Weights of a small GPT-style language model, trained from scratch on English Wikipedia.
Size: 10 layers, 4.33M parameters.
Each number is 50 + 10 x the weight over the matrix's rms, rounded and kept within 0 to 99. Layers, rows and columns count from 0.

# down: layer 5 MLP down (transposed), 512x192, rms 0.222, rows 402-425, columns 96-191
# gate: layer 5 MLP gate, 512x192, rms 0.27, rows 403-426, columns 96-191
# up: layer 5 MLP up, 512x192, rms 0.276, rows 403-426, columns 96-191
down402:46 56 50 42 46 44 52 55 47 50 48 34 42 52 47 43 54 32 57 45 55 66 46 59 57 48 63 57 53 41 57 52 40 51 35 34 45 66 41 52 39 43 62 43 51 38 46 45 54 60 52 42 51 50 83 57 38 56 33 64 29 72 53 62 40 53 47 43 48 47 48 72 41 43 46 47 45 54 51 32 67 57 67 55 63 42 45 51 75 43 57 63 58 40 55 44
gate403:45 53 45 40 57 46 49 45 48 46 30 57 45 48 67 53 61 52 59 45 33 51 37 50 56 46 36 37 62 65 31 41 49 56 49 42 45 53 53 27 79 45 68 47 54 46 40 46 45 50 38 61 48 51 46 46 59 75 42 61 69 48 54 60 46 45 64 68 55 58 64 44 49 55 44 35 48 55 63 51 54 40 39 62 44 51 40 49 41 50 57 50 75 38 59 63
up403:48 58 59 57 62 52 58 60 64 43 36 47 50 45 35 63 52 53 36 51 70 52 58 43 63 50 43 39 45 60 45 39 55 46 41 44 41 50 44 60 41 57 60 51 51 38 56 55 50 73 54 54 43 60 53 61 40 59 47 54 84 33 44 64 41 57 64 52 64 36 50 56 50 58 45 38 49 49 45 45 33 45 47 72 41 50 55 69 50 35 69 58 34 40 60 47
down403:44 57 57 44 38 47 49 58 43 49 66 55 45 48 47 42 48 57 60 47 57 47 46 50 45 39 55 56 40 42 45 38 38 52 36 49 52 78 57 48 52 51 48 45 50 40 57 40 54 74 57 37 36 40 45 52 38 49 50 49 48 39 30 48 69 26 30 50 57 48 53 59 53 38 49 65 64 59 66 43 48 34 65 40 57 50 38 53 51 55 45 63 44 48 44 55
gate404:52 49 46 46 52 44 31 43 56 48 53 49 45 32 55 42 48 54 57 72 44 57 41 58 37 47 52 55 43 42 64 50 54 42 58 46 46 48 51 50 45 66 71 48 42 47 49 51 39 56 66 52 41 51 49 68 60 44 45 68 48 34 60 35 61 41 43 61 57 51 53 53 55 72 49 55 53 56 53 47 52 39 58 35 53 32 54 47 58 37 40 43 51 63 52 33
up404:37 48 52 29 49 42 52 57 37 54 64 56 34 59 50 54 55 63 59 45 56 59 61 54 61 65 53 64 47 41 51 50 58 43 67 49 37 55 46 51 50 58 57 43 31 36 39 54 51 78 50 48 47 45 49 38 49 58 63 63 29 36 59 47 41 58 37 69 60 48 45 54 42 51 55 45 24 58 47 43 50 48 38 56 58 66 57 63 56 52 61 51 45 37 76 36
down404:50 55 62 46 53 42 62 39 38 58 72 49 59 63 65 46 45 54 44 58 51 69 44 44 56 59 46 35 45 43 60 46 30 51 51 51 47 52 51 42 33 42 38 56 66 60 50 27 46 47 49 39 49 43 68 45 50 71 50 40 45 38 66 60 59 52 44 50 38 58 43 47 35 65 51 45 61 33 52 51 66 57 44 53 55 64 50 53 50 50 46 57 63 43 54 45
gate405:47 65 34 68 41 51 40 46 46 55 51 62 34 44 57 49 68 45 40 35 56 51 38 47 58 53 72 41 55 47 47 55 72 42 47 46 40 66 55 40 65 63 56 54 42 55 52 53 58 41 49 49 55 40 63 67 60 47 51 39 50 42 48 33 47 53 37 37 51 47 47 52 65 71 59 53 53 33 45 59 55 67 59 47 51 52 55 48 60 35 34 53 65 38 57 70
up405:53 45 66 58 61 64 46 50 40 51 45 46 22 67 60 35 57 60 54 47 57 40 45 44 56 49 64 69 43 59 49 46 58 58 46 40 55 54 48 69 59 68 48 39 40 47 44 54 51 57 50 39 59 48 52 48 45 31 36 68 43 57 53 49 31 61 54 57 50 57 53 31 31 53 48 58 38 35 61 44 56 61 60 31 60 50 48 39 48 51 38 41 41 63 58 51
down405:44 47 44 40 36 48 36 37 70 64 60 60 49 60 48 53 37 41 46 42 47 50 61 51 58 61 53 49 40 49 36 52 58 43 46 57 24 33 58 37 52 35 51 56 48 38 53 42 57 64 38 45 62 45 55 45 52 63 27 48 42 37 49 62 60 61 54 31 57 41 57 48 30 65 56 41 49 50 66 70 52 43 36 50 32 58 33 41 41 43 46 45 46 44 44 58
gate406:55 59 55 59 58 52 51 56 50 55 48 52 65 54 66 72 44 44 66 49 41 61 40 43 68 52 67 42 34 47 44 55 45 65 42 79 57 45 61 76 50 47 43 38 46 38 43 59 34 47 42 26 55 55 60 70 40 56 45 40 41 56 53 50 33 53 55 44 54 40 54 43 25 59 55 34 49 63 39 55 54 64 43 61 48 33 52 56 64 47 37 49 36 58 42 58
up406:55 55 35 47 50 57 51 67 67 62 44 48 49 45 55 39 39 42 53 67 33 62 42 56 53 44 36 60 68 34 51 28 44 44 60 68 55 55 43 55 34 50 54 56 59 69 46 47 40 62 38 40 50 37 45 64 46 65 46 41 54 61 61 34 51 57 50 58 42 63 40 56 48 62 38 33 41 48 69 57 47 65 72 49 53 41 47 52 45 51 52 61 45 51 45 57
down406:40 43 57 40 47 47 67 57 56 45 51 58 66 40 45 52 57 51 45 60 39 29 65 61 34 62 56 39 55 58 65 46 47 59 51 41 57 39 44 71 59 64 43 58 38 50 66 47 56 53 54 51 59 60 47 39 45 52 64 47 34 57 45 51 42 40 47 62 55 59 69 49 50 52 60 42 58 62 59 52 54 51 66 66 53 48 47 69 37 58 51 51 60 61 34 65
gate407:37 50 60 54 69 44 36 48 47 58 43 48 37 35 43 65 52 53 45 60 52 25 42 36 31 49 47 50 61 55 51 48 56 61 50 42 37 57 39 56 67 42 39 45 44 54 64 61 61 58 34 53 54 52 42 53 40 47 40 41 48 46 66 61 73 53 44 35 26 58 50 54 38 48 60 48 38 59 82 59 49 68 56 44 45 35 50 38 69 45 46 51 51 34 49 43
up407:38 59 57 49 50 49 60 59 32 43 52 49 51 51 42 53 50 42 52 49 51 40 26 59 54 48 53 53 53 52 44 61 38 36 58 54 30 48 65 56 45 37 45 42 57 64 54 24 26 54 51 44 37 48 58 55 38 37 46 45 42 48 43 61 62 56 47 50 50 45 56 43 63 40 69 60 41 60 54 36 38 57 44 38 32 51 48 54 61 49 45 31 28 35 36 47
down407:47 53 50 45 46 55 76 59 66 60 64 44 53 34 52 54 55 49 34 63 56 47 51 36 29 67 69 42 58 42 32 50 71 32 61 45 56 66 47 53 38 69 55 55 63 59 51 31 53 60 46 49 58 44 62 57 52 35 39 28 58 27 61 43 55 52 44 58 40 43 42 49 42 33 44 56 49 62 44 36 50 42 63 47 53 71 47 49 54 45 56 62 68 48 42 47
gate408:63 46 51 54 43 46 49 40 31 46 56 33 63 45 44 53 51 44 61 50 32 45 61 50 50 51 59 50 40 58 51 35 41 40 42 39 57 41 59 51 50 46 47 63 58 50 54 55 44 56 43 38 57 34 43 54 44 44 57 38 66 35 56 56 52 38 56 51 43 37 50 48 32 45 37 43 48 60 31 61 46 41 49 49 45 48 32 70 68 44 41 55 39 60 35 40
up408:58 58 59 57 33 58 38 59 35 42 44 44 39 52 44 43 43 58 49 55 52 63 48 56 55 44 68 43 63 49 62 51 64 51 41 39 41 43 57 47 62 53 63 60 45 61 62 33 48 44 44 53 42 58 44 63 41 30 56 41 59 58 27 49 54 64 65 48 42 37 35 51 54 46 57 55 49 50 49 41 57 55 35 37 63 63 47 48 68 51 34 66 52 53 57 38
down408:37 39 69 31 34 51 53 40 50 39 39 34 51 42 46 42 42 55 53 43 68 49 60 72 59 51 39 53 50 34 88 72 53 37 64 45 57 46 40 50 56 43 71 50 67 52 49 49 41 58 53 55 32 45 55 77 34 53 38 57 51 56 39 46 47 32 39 48 49 48 62 53 39 47 60 48 46 65 53 66 57 60 50 56 71 52 47 54 39 45 46 48 46 53 51 48
gate409:48 51 54 28 46 66 39 44 43 47 42 51 61 48 49 64 46 39 55 50 48 52 45 66 36 68 39 64 41 63 35 55 57 46 51 22 41 57 48 40 53 34 59 59 35 58 38 69 56 51 71 42 36 67 27 42 33 42 61 55 56 54 66 58 57 40 21 59 48 61 64 47 60 47 39 68 74 48 65 49 56 42 65 54 27 46 49 63 58 50 33 61 36 42 41 74
up409:53 47 44 61 42 47 36 66 39 48 60 45 40 44 53 36 52 70 55 51 57 47 38 48 50 53 36 48 54 37 55 38 51 44 60 52 60 62 73 57 57 49 47 22 46 49 56 32 39 28 56 54 48 49 43 58 48 56 39 44 50 59 54 47 31 31 33 73 29 50 35 48 52 20 44 43 34 41 42 48 41 52 53 46 37 66 50 51 58 58 25 40 59 53 48 27
down409:55 40 36 48 64 58 31 59 58 50 56 52 41 46 58 47 60 51 50 29 57 60 49 65 51 40 50 62 42 68 32 47 56 41 60 63 50 67 43 62 44 39 49 38 54 43 52 68 65 43 62 43 62 47 32 42 62 26 61 37 59 38 50 54 46 51 33 46 72 48 54 52 65 43 55 35 38 50 54 48 56 56 41 51 68 62 50 60 54 50 46 59 54 40 41 47
gate410:51 54 49 43 56 47 34 42 52 61 52 55 49 43 36 66 49 55 54 44 55 54 64 52 40 45 41 50 68 46 47 51 36 50 72 51 51 59 57 43 59 58 39 40 59 28 44 57 46 62 46 36 50 48 49 41 40 32 57 59 41 37 67 51 58 50 37 46 47 55 42 52 62 65 43 47 50 58 54 40 57 55 47 48 54 56 55 44 44 43 26 58 62 69 79 60
up410:48 54 47 49 38 63 72 44 59 48 52 47 47 57 51 41 51 50 68 56 55 45 39 45 53 48 47 46 35 58 69 48 68 49 41 51 30 52 49 49 62 52 58 51 44 63 52 60 47 40 50 64 35 57 58 46 69 51 34 47 59 39 43 59 36 59 44 45 49 44 58 48 40 37 55 51 45 44 42 45 50 50 52 61 36 50 31 63 57 49 61 36 43 40 27 47
down410:63 54 53 29 66 51 59 57 53 43 55 57 53 55 42 54 44 54 56 62 42 46 41 67 55 49 53 41 45 50 35 19 57 62 44 53 53 53 43 59 69 56 56 49 31 44 58 54 59 59 40 52 41 43 48 61 30 56 54 65 48 57 42 25 36 68 49 64 29 46 63 73 59 50 50 63 45 47 64 49 57 33 46 42 35 47 44 47 53 45 40 48 49 72 55 57
gate411:58 65 43 57 41 49 42 24 59 50 31 56 55 58 44 33 43 55 62 51 46 37 45 64 50 34 44 43 55 46 63 39 51 58 50 37 61 50 42 35 55 56 55 44 42 24 50 52 48 48 48 56 54 59 53 55 30 59 62 46 40 50 61 39 45 65 55 57 53 47 35 35 54 39 38 37 56 43 52 53 51 40 40 51 47 45 49 69 48 42 63 52 69 39 45 56
up411:57 37 33 50 48 53 59 63 44 59 50 61 56 59 43 52 44 51 46 56 36 43 50 35 53 76 55 60 54 59 36 58 63 49 58 44 49 51 55 53 41 63 53 64 45 54 53 68 50 56 42 49 37 62 56 35 53 48 53 57 56 62 47 63 54 45 66 46 53 66 55 56 50 68 61 56 34 36 67 70 47 64 47 36 30 50 45 46 42 50 36 47 43 50 47 34
down411:47 50 45 39 61 57 69 52 34 28 39 69 53 54 48 56 42 55 49 59 38 31 58 59 55 59 53 51 49 40 52 42 52 56 52 36 49 40 41 41 48 66 49 52 35 45 64 53 48 57 54 45 59 44 52 49 51 40 59 58 72 59 56 51 56 63 43 62 68 63 59 45 47 56 44 64 29 33 48 54 67 39 44 65 51 51 50 33 52 43 43 38 47 58 43 73
gate412:50 29 54 33 65 38 49 58 59 48 61 48 51 58 46 46 55 59 47 70 66 50 36 63 46 65 59 38 55 50 42 50 57 53 53 50 59 44 56 60 37 52 32 29 47 41 53 57 61 63 43 55 63 53 46 40 53 34 48 54 56 34 60 52 48 57 49 55 35 59 47 56 63 46 39 49 51 51 53 59 48 50 54 56 62 47 47 40 39 45 59 57 45 50 42 50
up412:59 65 57 51 38 38 49 63 47 60 55 57 57 43 37 61 47 47 56 65 49 42 61 54 61 30 48 56 45 50 66 59 47 42 42 55 25 40 49 34 50 40 56 61 56 46 42 56 52 42 50 50 52 41 47 63 39 45 47 55 43 44 46 57 50 47 27 47 75 43 61 43 44 51 50 41 47 64 47 40 50 55 44 65 34 44 47 49 59 41 51 66 64 38 42 44
down412:48 42 61 37 62 50 50 66 44 45 69 51 59 49 54 39 44 49 43 47 61 55 53 45 43 46 58 43 53 58 50 65 36 49 39 52 62 47 69 46 46 43 43 54 47 33 58 50 55 62 62 56 65 53 36 59 64 49 51 48 50 57 48 42 51 26 44 64 44 57 57 34 37 46 36 75 54 38 63 50 45 62 53 44 49 55 54 39 61 47 52 57 41 44 68 50
gate413:60 63 60 47 41 63 49 46 56 41 32 59 54 60 52 54 51 25 51 49 29 46 76 54 41 60 52 52 46 51 31 43 61 31 49 42 46 44 44 53 47 40 64 41 44 50 54 48 46 62 57 42 61 35 50 57 32 43 22 49 42 52 51 45 55 56 50 59 59 62 52 55 62 38 57 46 67 62 52 65 70 45 50 73 55 39 45 54 55 61 57 51 36 48 52 50
up413:56 48 45 55 61 57 31 48 49 59 35 46 55 42 63 50 57 51 50 63 71 31 24 41 59 37 37 52 44 44 61 61 55 48 46 57 52 62 63 44 47 54 56 63 62 37 25 57 51 45 34 68 49 52 59 66 59 54 63 49 68 52 48 57 41 43 50 52 36 48 49 68 46 54 69 52 27 47 56 52 44 50 44 45 51 54 53 52 30 45 36 43 48 47 35 37
down413:48 60 39 46 57 51 59 51 58 46 45 50 50 46 61 44 41 53 67 61 34 32 36 36 46 57 60 24 38 27 52 44 58 45 49 56 58 57 63 53 57 49 73 66 55 74 38 55 56 71 43 60 49 48 32 38 45 57 54 50 51 41 43 57 54 30 74 66 64 35 61 78 45 49 51 50 59 80 63 62 47 54 43 68 61 41 51 68 38 53 40 48 53 51 51 46
gate414:51 60 48 50 58 58 44 58 42 51 50 65 61 57 52 50 46 35 34 52 69 31 39 51 52 44 62 41 66 46 51 37 45 44 75 37 53 45 43 52 48 64 42 43 43 55 52 32 61 37 55 60 37 49 64 50 43 53 64 56 59 44 62 34 39 52 61 69 57 47 55 32 57 59 47 58 51 48 34 50 43 35 35 32 66 48 63 43 46 53 67 40 39 49 57 46
up414:53 39 60 42 37 61 35 60 33 46 65 37 50 38 46 54 65 36 44 43 42 52 46 46 72 49 53 41 48 59 42 48 33 42 45 55 50 42 49 50 31 41 72 61 46 50 39 48 49 65 43 41 54 45 62 56 53 46 71 47 32 56 47 50 56 57 51 49 46 52 43 70 59 67 56 39 52 38 43 40 50 59 53 50 53 49 49 37 42 38 64 59 57 39 54 54
down414:44 40 37 58 50 51 57 55 40 44 41 56 29 55 49 55 43 46 49 62 52 60 54 59 45 59 42 54 50 63 48 59 54 48 71 51 54 52 49 38 66 53 38 47 44 43 44 54 63 36 52 62 34 43 42 46 51 58 46 60 49 35 38 60 54 69 63 69 58 52 57 45 44 55 49 64 48 55 58 50 47 35 47 73 33 51 65 44 49 42 39 44 46 35 36 56
gate415:41 28 65 33 44 61 32 47 46 40 49 60 58 78 45 53 50 53 56 30 47 36 60 62 59 52 48 44 46 36 52 60 56 34 64 50 45 43 58 58 52 36 58 57 40 72 40 55 30 48 56 67 43 53 57 50 52 25 51 50 63 37 63 50 55 49 55 62 43 34 54 54 65 53 48 66 42 52 60 47 48 50 26 45 54 64 51 51 57 37 59 59 54 64 45 45
up415:42 44 43 46 45 39 73 62 44 65 56 56 51 54 40 41 52 52 58 48 53 55 59 61 70 57 44 49 54 66 55 49 54 70 60 51 64 46 39 48 50 52 47 53 63 50 50 61 45 61 56 45 48 56 35 61 50 49 52 60 53 55 50 43 45 44 41 55 73 45 63 40 37 51 53 46 55 51 27 52 52 57 53 44 53 74 43 76 59 52 52 42 63 55 62 46
down415:69 48 57 43 45 46 50 53 29 49 57 51 55 52 48 56 60 44 61 43 58 33 63 52 30 43 62 61 59 56 51 54 58 37 46 50 46 37 47 52 39 48 51 46 72 55 45 44 57 37 51 34 54 53 37 46 45 45 78 56 55 55 57 52 62 53 36 52 74 82 50 59 50 51 61 65 63 55 43 50 38 62 32 44 25 51 52 63 26 68 57 54 35 39 44 62
gate416:49 54 59 48 31 55 50 60 45 61 53 35 57 41 47 18 55 50 57 30 56 52 65 60 44 53 49 47 26 41 66 54 37 58 50 37 56 53 37 43 61 48 51 64 65 66 38 48 31 40 38 48 61 51 56 33 52 33 50 54 33 63 57 41 53 49 49 55 59 58 35 59 50 45 47 39 56 51 47 49 58 42 53 38 44 41 58 52 57 51 42 55 34 71 36 51
up416:64 55 45 28 56 43 49 36 37 58 44 42 54 39 43 43 41 42 54 58 36 52 40 43 52 42 61 35 49 58 51 39 48 62 49 41 42 55 68 49 35 58 43 44 63 44 33 57 54 73 35 47 47 76 62 47 34 61 52 60 61 43 45 68 52 39 52 58 35 52 59 54 48 50 47 40 53 63 55 67 59 46 53 46 57 40 61 68 48 26 33 67 42 63 58 50
down416:49 44 47 70 35 25 58 53 56 52 47 55 57 59 55 56 45 51 54 35 63 59 57 47 54 56 50 65 47 38 69 53 60 50 41 46 70 47 58 55 63 57 54 71 49 31 50 59 39 57 40 54 61 45 51 62 32 45 37 33 69 54 43 43 65 43 63 50 65 51 34 35 53 37 44 52 52 60 58 56 52 29 45 53 37 43 60 55 51 48 61 12 32 48 63 62
gate417:47 54 31 45 57 58 48 53 37 58 45 43 42 71 49 76 58 37 38 44 41 47 68 47 42 54 56 57 57 63 48 25 46 47 43 41 32 44 71 48 68 39 56 47 41 56 37 40 39 52 40 71 57 51 62 24 34 46 56 60 46 20 45 50 72 45 42 45 52 56 65 47 56 59 41 68 66 50 53 33 56 49 53 42 62 49 55 58 60 35 43 36 39 55 44 46
up417:40 53 54 34 43 53 52 46 58 64 38 36 41 50 44 49 67 40 66 71 56 52 55 63 37 53 59 46 55 38 69 42 35 67 52 48 43 65 31 34 54 49 61 52 42 27 62 42 38 62 57 44 54 41 47 52 54 62 71 54 51 51 48 43 51 66 66 66 42 57 58 45 35 56 32 41 40 59 56 39 38 63 44 54 62 69 56 54 47 57 44 52 49 46 61 66
down417:50 62 50 44 59 65 50 52 40 44 78 38 46 40 48 60 47 57 43 69 51 36 51 46 53 54 57 56 36 55 41 41 44 49 45 53 53 49 50 40 32 46 64 44 58 60 57 41 47 48 63 33 55 67 42 59 59 55 45 50 45 58 51 57 47 59 51 38 43 54 47 38 62 65 41 50 49 32 41 62 58 60 42 45 31 33 40 50 54 48 37 58 40 58 45 38
gate418:40 50 49 50 46 55 64 27 59 70 36 47 40 53 60 63 34 45 47 59 40 52 57 38 74 61 34 45 36 62 38 51 51 42 65 64 44 70 52 38 44 34 59 48 36 42 44 65 36 53 49 51 55 37 57 26 52 42 46 66 54 46 71 48 71 63 49 67 51 44 36 58 35 63 45 49 66 60 48 55 47 55 61 64 47 35 55 48 39 39 39 48 47 35 58 54
up418:53 56 45 55 60 56 53 65 34 52 57 54 47 59 46 68 52 55 67 56 49 64 38 78 48 44 36 42 43 36 41 58 41 62 41 62 32 44 32 64 46 50 53 42 51 52 37 49 72 49 44 55 51 56 53 44 42 53 48 38 62 46 48 53 49 53 63 50 58 34 46 46 48 61 50 41 39 43 58 54 57 35 39 49 53 44 49 44 49 33 62 48 46 56 49 65
down418:51 41 53 37 51 47 41 61 44 50 41 57 72 52 58 46 58 59 53 46 56 56 64 38 26 45 48 64 53 51 50 55 30 54 31 44 55 46 49 61 51 65 40 52 30 47 71 54 50 63 65 47 53 46 39 59 42 51 51 41 49 54 65 45 43 34 22 51 35 62 58 67 53 59 63 49 35 69 50 51 46 76 38 51 66 56 47 37 42 48 53 52 41 42 55 38
gate419:39 49 41 53 59 47 56 33 37 42 47 55 58 62 47 55 36 37 43 58 47 42 55 57 59 49 61 48 46 39 43 36 37 52 56 50 70 43 49 58 56 62 54 55 63 51 45 57 28 57 69 55 60 38 68 46 63 52 38 34 37 45 46 57 36 46 54 61 61 50 52 48 58 57 49 48 42 40 33 52 29 54 43 59 55 48 60 63 54 50 43 76 60 57 61 55
up419:24 49 38 53 53 69 40 45 65 69 49 42 57 64 58 53 51 55 49 54 39 43 55 64 67 42 41 28 53 40 49 51 45 49 62 68 41 58 53 46 46 49 68 50 38 55 47 76 46 74 61 45 60 46 36 55 47 61 57 55 61 56 30 43 51 55 37 61 49 58 46 52 69 47 38 68 53 42 48 60 38 59 49 50 44 61 61 57 50 60 59 61 62 56 69 49
down419:41 56 32 42 60 44 48 43 70 37 35 48 35 58 39 51 61 55 44 60 51 28 45 35 22 50 46 61 51 69 39 42 69 31 43 35 60 39 40 41 54 55 51 46 35 55 50 53 35 54 45 67 44 61 49 60 50 41 54 30 47 40 50 44 43 58 48 31 38 68 56 60 47 38 50 48 52 58 49 38 49 52 50 49 72 43 46 48 40 50 59 48 45 59 61 58
gate420:49 57 49 53 31 52 70 31 54 61 67 32 60 54 54 37 46 41 51 38 43 46 45 39 46 35 55 34 56 36 58 54 78 36 49 61 44 40 59 53 41 55 36 63 52 36 40 62 37 65 45 66 44 53 56 51 37 68 42 61 52 45 49 50 55 58 53 52 67 61 51 60 66 56 48 55 48 42 58 52 53 56 38 68 29 51 39 61 60 61 44 45 60 49 64 64
up420:50 53 51 44 52 35 43 50 62 45 44 47 55 52 40 46 50 48 48 40 61 36 55 64 55 54 52 59 53 42 28 27 51 25 52 57 64 36 51 49 52 44 41 43 48 54 49 53 62 60 63 59 57 50 36 57 44 48 40 43 53 60 57 37 43 53 61 38 50 64 54 44 42 64 69 51 32 48 49 43 46 56 55 36 79 32 41 38 63 48 56 50 31 54 66 43
down420:55 61 39 65 56 58 67 40 45 68 56 75 56 53 58 40 48 40 35 34 51 61 48 55 52 50 54 64 51 63 51 30 47 55 33 47 33 66 49 27 53 56 67 53 57 41 47 38 46 63 51 71 34 48 59 40 41 44 48 46 62 45 30 31 49 29 47 54 48 41 45 57 66 39 48 47 54 47 57 56 31 45 40 51 53 47 35 54 43 61 44 79 43 55 61 52
gate421:50 51 64 52 42 46 56 49 58 52 57 54 53 60 44 52 47 63 53 34 44 61 53 52 44 65 37 56 40 45 53 44 42 60 25 49 53 46 55 46 46 39 44 33 55 59 51 53 38 50 58 47 41 53 55 72 55 37 44 59 47 41 53 58 32 60 65 60 41 44 68 61 42 70 35 56 47 35 36 45 41 50 32 42 58 47 62 54 49 39 31 53 38 53 55 42
up421:57 51 72 63 57 47 61 54 53 45 52 59 45 64 44 55 50 52 28 51 48 60 47 45 62 59 44 50 71 38 61 51 69 43 51 53 52 61 48 45 48 40 49 50 62 39 56 53 55 48 42 39 53 48 39 49 49 38 58 72 46 69 43 47 47 51 37 57 48 38 46 55 38 48 62 59 36 47 56 42 56 59 61 56 55 41 36 48 73 50 41 63 55 64 53 51
down421:63 49 60 48 47 48 45 43 52 41 53 43 36 51 50 42 37 41 61 51 41 64 46 32 48 54 59 54 67 42 64 38 43 36 56 51 41 52 38 46 37 49 55 56 58 50 31 61 44 41 53 35 22 65 42 65 58 58 43 52 44 46 32 57 71 50 55 44 47 48 56 58 65 50 64 33 43 47 50 55 67 53 60 34 44 38 56 43 34 55 39 42 56 51 42 61
gate422:29 50 53 53 44 51 34 47 54 45 43 55 60 29 43 50 65 47 46 33 51 41 45 39 46 46 69 52 49 35 37 34 48 62 42 50 42 53 62 61 42 42 48 32 81 30 45 73 49 50 52 25 58 54 60 62 79 61 36 59 54 42 69 46 66 52 62 43 49 38 45 41 41 53 61 51 57 58 46 46 35 54 20 48 46 58 57 32 64 53 42 61 50 42 42 50
up422:55 40 41 48 57 45 39 51 53 51 42 47 50 52 32 41 47 37 48 51 55 49 47 61 46 44 42 72 59 49 51 34 29 53 47 56 27 30 53 49 35 42 47 47 55 46 47 60 63 41 50 28 46 50 62 37 45 55 49 69 62 44 55 30 48 50 47 41 56 61 37 29 58 87 53 62 48 49 57 38 38 47 63 32 38 58 48 47 49 46 54 27 32 69 47 51
down422:44 48 60 56 53 42 68 42 52 43 42 53 67 45 42 49 32 37 44 43 51 37 39 61 54 49 53 52 59 53 46 44 47 52 58 44 45 45 53 58 54 49 54 47 43 59 33 47 45 38 59 48 59 41 50 50 48 58 38 40 49 33 36 67 48 60 67 55 55 59 39 43 51 62 48 40 34 49 48 36 48 37 46 54 43 51 37 45 35 46 49 69 50 47 55 59
gate423:51 33 57 45 45 53 36 45 42 63 77 74 56 38 57 33 50 38 50 49 55 40 54 57 37 42 57 43 50 57 38 67 58 45 51 42 48 50 30 47 52 47 61 61 59 37 52 58 45 66 55 43 64 35 62 61 51 46 37 48 44 57 50 60 54 47 44 47 39 48 43 59 52 65 56 47 56 50 45 42 42 61 52 51 52 38 59 55 58 44 41 72 39 49 51 37
up423:32 41 69 68 61 54 41 52 42 54 62 64 51 46 48 31 27 41 39 44 50 75 72 44 40 46 48 46 62 27 44 52 35 45 53 47 53 37 47 41 46 60 58 60 55 49 55 62 54 65 48 58 61 55 50 35 38 55 42 37 65 46 43 56 60 54 39 45 48 34 35 59 38 58 49 47 63 51 57 45 47 51 69 41 62 52 51 49 57 31 56 53 42 39 47 39
down423:46 54 48 48 32 49 34 62 47 49 55 78 63 56 57 47 45 61 53 59 33 34 45 66 45 51 54 48 55 56 44 37 73 48 49 45 46 45 36 46 44 33 49 45 66 37 47 54 56 48 46 47 35 47 29 49 58 43 43 45 42 47 47 50 55 44 52 50 52 49 44 42 44 38 44 46 61 66 54 50 43 36 38 51 42 63 54 44 52 48 42 40 66 63 61 43
gate424:59 71 53 66 57 51 50 29 69 55 55 70 61 28 64 52 54 45 43 39 52 49 44 42 45 41 45 54 40 44 30 67 58 45 34 49 54 49 42 44 47 39 50 51 47 40 74 46 62 53 48 43 50 54 44 48 63 56 55 37 50 56 52 50 57 43 44 50 45 46 48 60 57 53 58 54 56 45 54 69 46 57 50 52 45 43 40 56 47 54 34 45 61 38 53 70
up424:49 46 55 52 41 56 45 42 24 56 55 43 58 71 52 46 46 58 37 46 43 41 46 61 42 26 46 41 52 48 59 39 69 58 38 64 52 31 46 54 50 44 48 55 53 57 70 45 38 47 40 44 40 52 67 60 50 51 48 42 34 37 43 52 49 45 57 67 47 31 27 43 48 60 47 48 59 44 69 48 47 46 33 53 42 28 58 38 57 42 48 71 60 42 32 44
down424:42 40 47 36 56 56 49 36 63 46 44 54 53 42 47 48 43 45 50 40 41 71 44 53 65 63 65 51 29 64 47 35 49 47 58 48 38 42 42 51 45 47 53 59 53 57 61 50 49 61 50 35 57 38 44 36 46 51 41 33 58 64 50 63 66 80 48 51 42 36 28 61 42 65 63 48 55 41 54 62 46 42 35 66 40 55 23 54 61 46 42 54 47 68 52 38
gate425:52 57 46 60 38 47 56 54 55 53 87 61 54 56 42 49 47 49 27 59 71 52 34 56 23 58 70 55 46 49 45 26 47 60 51 45 52 61 49 39 46 45 50 61 73 55 40 45 29 59 64 50 32 46 48 75 58 61 63 60 56 43 43 41 35 37 44 60 51 72 32 56 51 81 32 55 50 55 62 51 45 32 40 44 59 53 66 45 47 60 41 54 47 43 34 41
up425:42 45 50 52 60 44 59 52 51 50 57 55 46 53 53 49 49 55 46 64 56 57 49 50 48 58 66 60 57 44 65 41 54 67 71 66 40 56 60 47 44 50 54 41 49 40 31 61 57 48 55 47 36 55 32 42 56 59 68 61 41 60 51 61 63 34 47 56 46 62 66 56 44 39 41 57 26 54 54 44 41 45 55 40 57 39 46 40 57 62 33 40 56 64 50 68
down425:47 60 36 57 59 48 52 48 55 49 28 33 46 56 43 40 47 57 38 51 66 43 38 23 40 55 51 52 51 59 55 56 36 51 49 56 47 46 54 59 50 47 36 40 53 46 57 51 47 50 35 50 27 56 47 41 49 49 49 48 39 53 69 53 43 42 44 38 50 64 60 50 66 60 66 45 62 48 39 45 44 68 59 54 36 58 61 39 57 58 56 76 40 46 37 31
gate426:61 54 54 62 59 39 46 44 52 49 57 49 51 30 43 66 58 43 51 66 53 63 44 70 43 45 58 50 71 60 68 64 60 44 42 48 50 56 46 34 45 48 40 60 40 49 38 47 65 51 54 54 57 43 60 39 53 42 62 35 59 51 59 43 43 44 56 41 37 43 33 38 47 44 49 55 63 33 43 41 50 52 47 69 43 58 50 62 63 46 49 51 59 38 42 51
up426:40 50 44 58 51 67 54 60 61 53 53 63 58 33 45 27 44 60 50 40 70 56 56 54 51 57 54 58 50 57 55 59 52 65 65 49 41 43 30 46 51 30 42 43 45 42 58 63 54 54 50 74 57 42 52 36 47 43 41 56 58 59 52 60 43 57 55 37 40 51 48 54 53 40 54 59 63 45 54 49 50 68 31 57 44 51 46 41 51 51 60 51 45 53 60 40